Part of a small language model's weights.
Size: width 256, 4 heads of 64 (1 for keys and values), 13.8M parameters.
Training: a variant of Adam for these matrices, 241M tokens, 3675 steps.
Each number is 128 + 32 x the weight over the matrix's rms, rounded and kept within 0 to 255. Layers, rows and columns count from 0. Numbers have three digits each.

# layer 9 MLP down (transposed), 1024x256, rms 0.0785, rows 163-177, columns 0-63
045113142093121102144121135144119128167131205131159119155081134160098140142189148129134087128154137191142192173121129102111164187125088116157152130149107132133132120212186130135068176096127128
101179107087183129147090070119124140101141168068082108118129088186159150176126128141123142137140068125119136149087135085165116155141089112159175150125132162094043138145091064138118132161147159
099108121112167114063160139126166147102119095119123128063155166173169107116154171122111136095101155121099084146086102082105067145093195093120132057099111117112204138147117142085168161121123171
164171163187113094144118090090119129172174085115118108127112129136110122147120107095196114178091122175080126087095132142114142157091141070136113110089172102127175119064088143121159133212167188
091121146132070139191144144156089148157176126115144137126136133077183114164087142072160121128099133129133094087077129073143110124111116098124043131100138115104086127188104134134069115125162114
125130133117153139106164124108125213140142144127187141182103110171131134152120128115140078111099112151073172139095082100155104020075174127092156028087169111135189108140109155175171090100121108
094142092105135151136126115110170119135151135180144116059211149143094087121102143174088123112127173138072146100195144132102120063122152133075102149173122113173152123135146119101132138149153151
105138136162083138129073160121124135125214154153120075133190135174085107069137171094086140137149140142094169214116134169102115129164172107114120124124107121074079080093142105129108155161094123
174102139152125125189070140188137110119125140134076180134135178083162119124194103080145141168197098072087184164149064157114084127114142144170103121103121145167090086101100104124145155170103049
082134106137130127127173099142153130121124130094139130130083110121131152143090133108148150107056120160093143132111146179108200158137121122129147108110127152118140105171149141107157161115145085
118076140132147131155159163131089075111195093155192105140120130142132154041139125168159104090066132107103128172113133141150098074128141149151146136128150103134222148052124171103196113154175163
161097078164176143102107106126115122103102107135139176179173042112088131160141158137118163142193178143038117082137224142131115167135131122109076068099133158110162169096128121124127145146117155
115205149169103075133171180117118125112152164145094092138125108128135100125119145171142112164171136092111120113117104170095120125130126163121163130107098140101173140102071169147147111116069132
140107101141085100178200121164127104164133133104100061118142117108125123096122102083145131150155183133079123124146082171095171114077167166169130131087128096091162126098128143085147067121088176
148159176166036069121145083116082186121172120059143130137100172141118148161084120208134136133091105106071151127110116090140149163101115144119093161120133121120104134171118176126137098095140159
# layer 9 MLP gate, 1024x256, rms 0.084, rows 164-177, columns 0-63
111086087143133098114089118112129120102144129122091162102139073117158066125108124159149142104129106161111092103187142126119135138104149163104110102068137117170036101143213121192134111094151097
111083127113132144164085157107090138170114141109132178055173120101168137082128102132093103151170113118138092132076052111133133132117081194087066143108100085145096162083117128113099095086055122
096121169111078172135111061102124182101136170105131168093085118136100141122135152136135162123165144177158146133087098107148121100150112140081113101134135193127102084130141139169172075138150186
145158136125120129089179110130167163131174147152096095054140147138078148129113096131078104155106179109112125124156122094114081095111124095142124127120150151143121134134106106157106136067126167
137144059142107218140183154117130163139127116122086114082136123145086089080098148091167054133135154117176156152130150150106082082150136126127164124093150157146147125110091146173117082153099135
146123140098126136166130098063121125121147128137089136118168068128140131087156177148125109127101095108100119131126108121130146151149122139133129125139136115103130117107085134066164097105144155
151082144112131124139114139198191140150138117090153089137148128180114105125115173164122204119175143133168039116198162100170099128113147102132128084099184193129114144130137141144153109060134124
136144194170111132115124006158148140123170099102084113181140139109118128183112116150103222101136134141080109113071105147110153126144162100134132112128090157149169202088087107183114091149115111
120100067073159125137132174142162153138077066089007098117116153098130151125095202110107110099126169114108090178158077144090098079086177066148188087126157106183119159182095120120099095099132155
147091169050079143132106138116165126123137137148086202159138161098106170139115101135104126137105130118088138114119176142135114154112157108192159180120139117087176130098208180165123160133152096
167133169115101062116087164157124130163114132136137164162115109116188071151139082147122161146176153146194118127183159164113110154120189149224112154147080120157140150094226155154154128144187143
135119150160133093105114144134157141146150047138100152167114118126070140172049123135136096128091113136115115121133123082103085162075171151109153076152183131134144153130198116116173114152109137
120112099108119121167165184150168095137147146124122096168100114144174127183096140125137100153225157094137081181133066093100123148082115209176115140092151071123100161176110115091147129113111135
152139155116134113131128147115096127144161126124113162132150101144171090139138144098111048089129100179064109183126112107159090093079099191203133134096199082156121125129163118120101161135112157
# layer 9 MLP up, 1024x256, rms 0.0802, rows 164-177, columns 0-63
186140116183153144153149148148146132135163102121112164118093132125111185100084132103149171147160091103113117138132129118156071170074090156114057133096141106110142064132106109169143186093168215
106107160182181113109102161130166151096014106115113066095124113104148199107118082162125161082134109107122129117143166118087092145140121080100065095143153163077181141172141110186092166117175109
075144117175116137153077142104175164150130096137065105160153083140161087161110137114116168139155198130203097129135119074105174126127116154101141144131113128151131140092118149146111154098178134
127106115049081114112140108124153127112130172133109084137099178099102155192151153163165112168142107128135157099102146131090148153145094182141105122096112028110133060146108149155086091112152129
144124145134114083142118151121135120151121114156150112086156076140096119131141114123162056100184185168061140153104072041116111096102145157148154143186123104128115132111145166105136155130167158
094142090092118163064116135156142127110118143147163124142210134139126104098116112191136135084133169120142175150198142145095098117107153125129093132113120165113191134112108104135143128127094164
111133109088129136155134104189134075127106091124144144146162115129109110120171136151070099098145064181125135122132150106137073084117170119131117118146175169109131142159133087102161107114073091
125127088130051068103132113165147129110087081113166084181112127088128122179106122125111101107079110107122106184127114092100156142102168161125165145130151148136130099115133184151166097119124131
155129132127140104128124158123126137098090148122113165061056088065138078117127163129055122123106107150145084140084105150140138144168186115110125090160065132091139116164147154113101129100165114
106132157124110174089144138148114138107107183195177167127139065108083110146131076090164092174136148074154120195127101127119143106205123165140163064160100079109156147169140203143168119111173092
153155113059103146204140166138119141166155147113139123078148189153132122165138094175142127078113102176150131107138144112076141083178145065170197118160056115139181151140135119103137123127095099
091123138146112114148121129100195120095150116130115115108135144184166128138090173132157110146115180134149170081067118124114123117097180106112103141120107114159118176106098173140163111143004180
127200124142161145061133101069136148153134125153121091127156104201126136122067130117108105165127119162204146099073098113172111121148138160066174160170159131110203164120124118124059184128194182
071139167144091122102136156148171153117213162124143139117104088129102121093146121117167114116126157147108135095081141162125095115135183129080122109079172105142174154108092153067130080138092123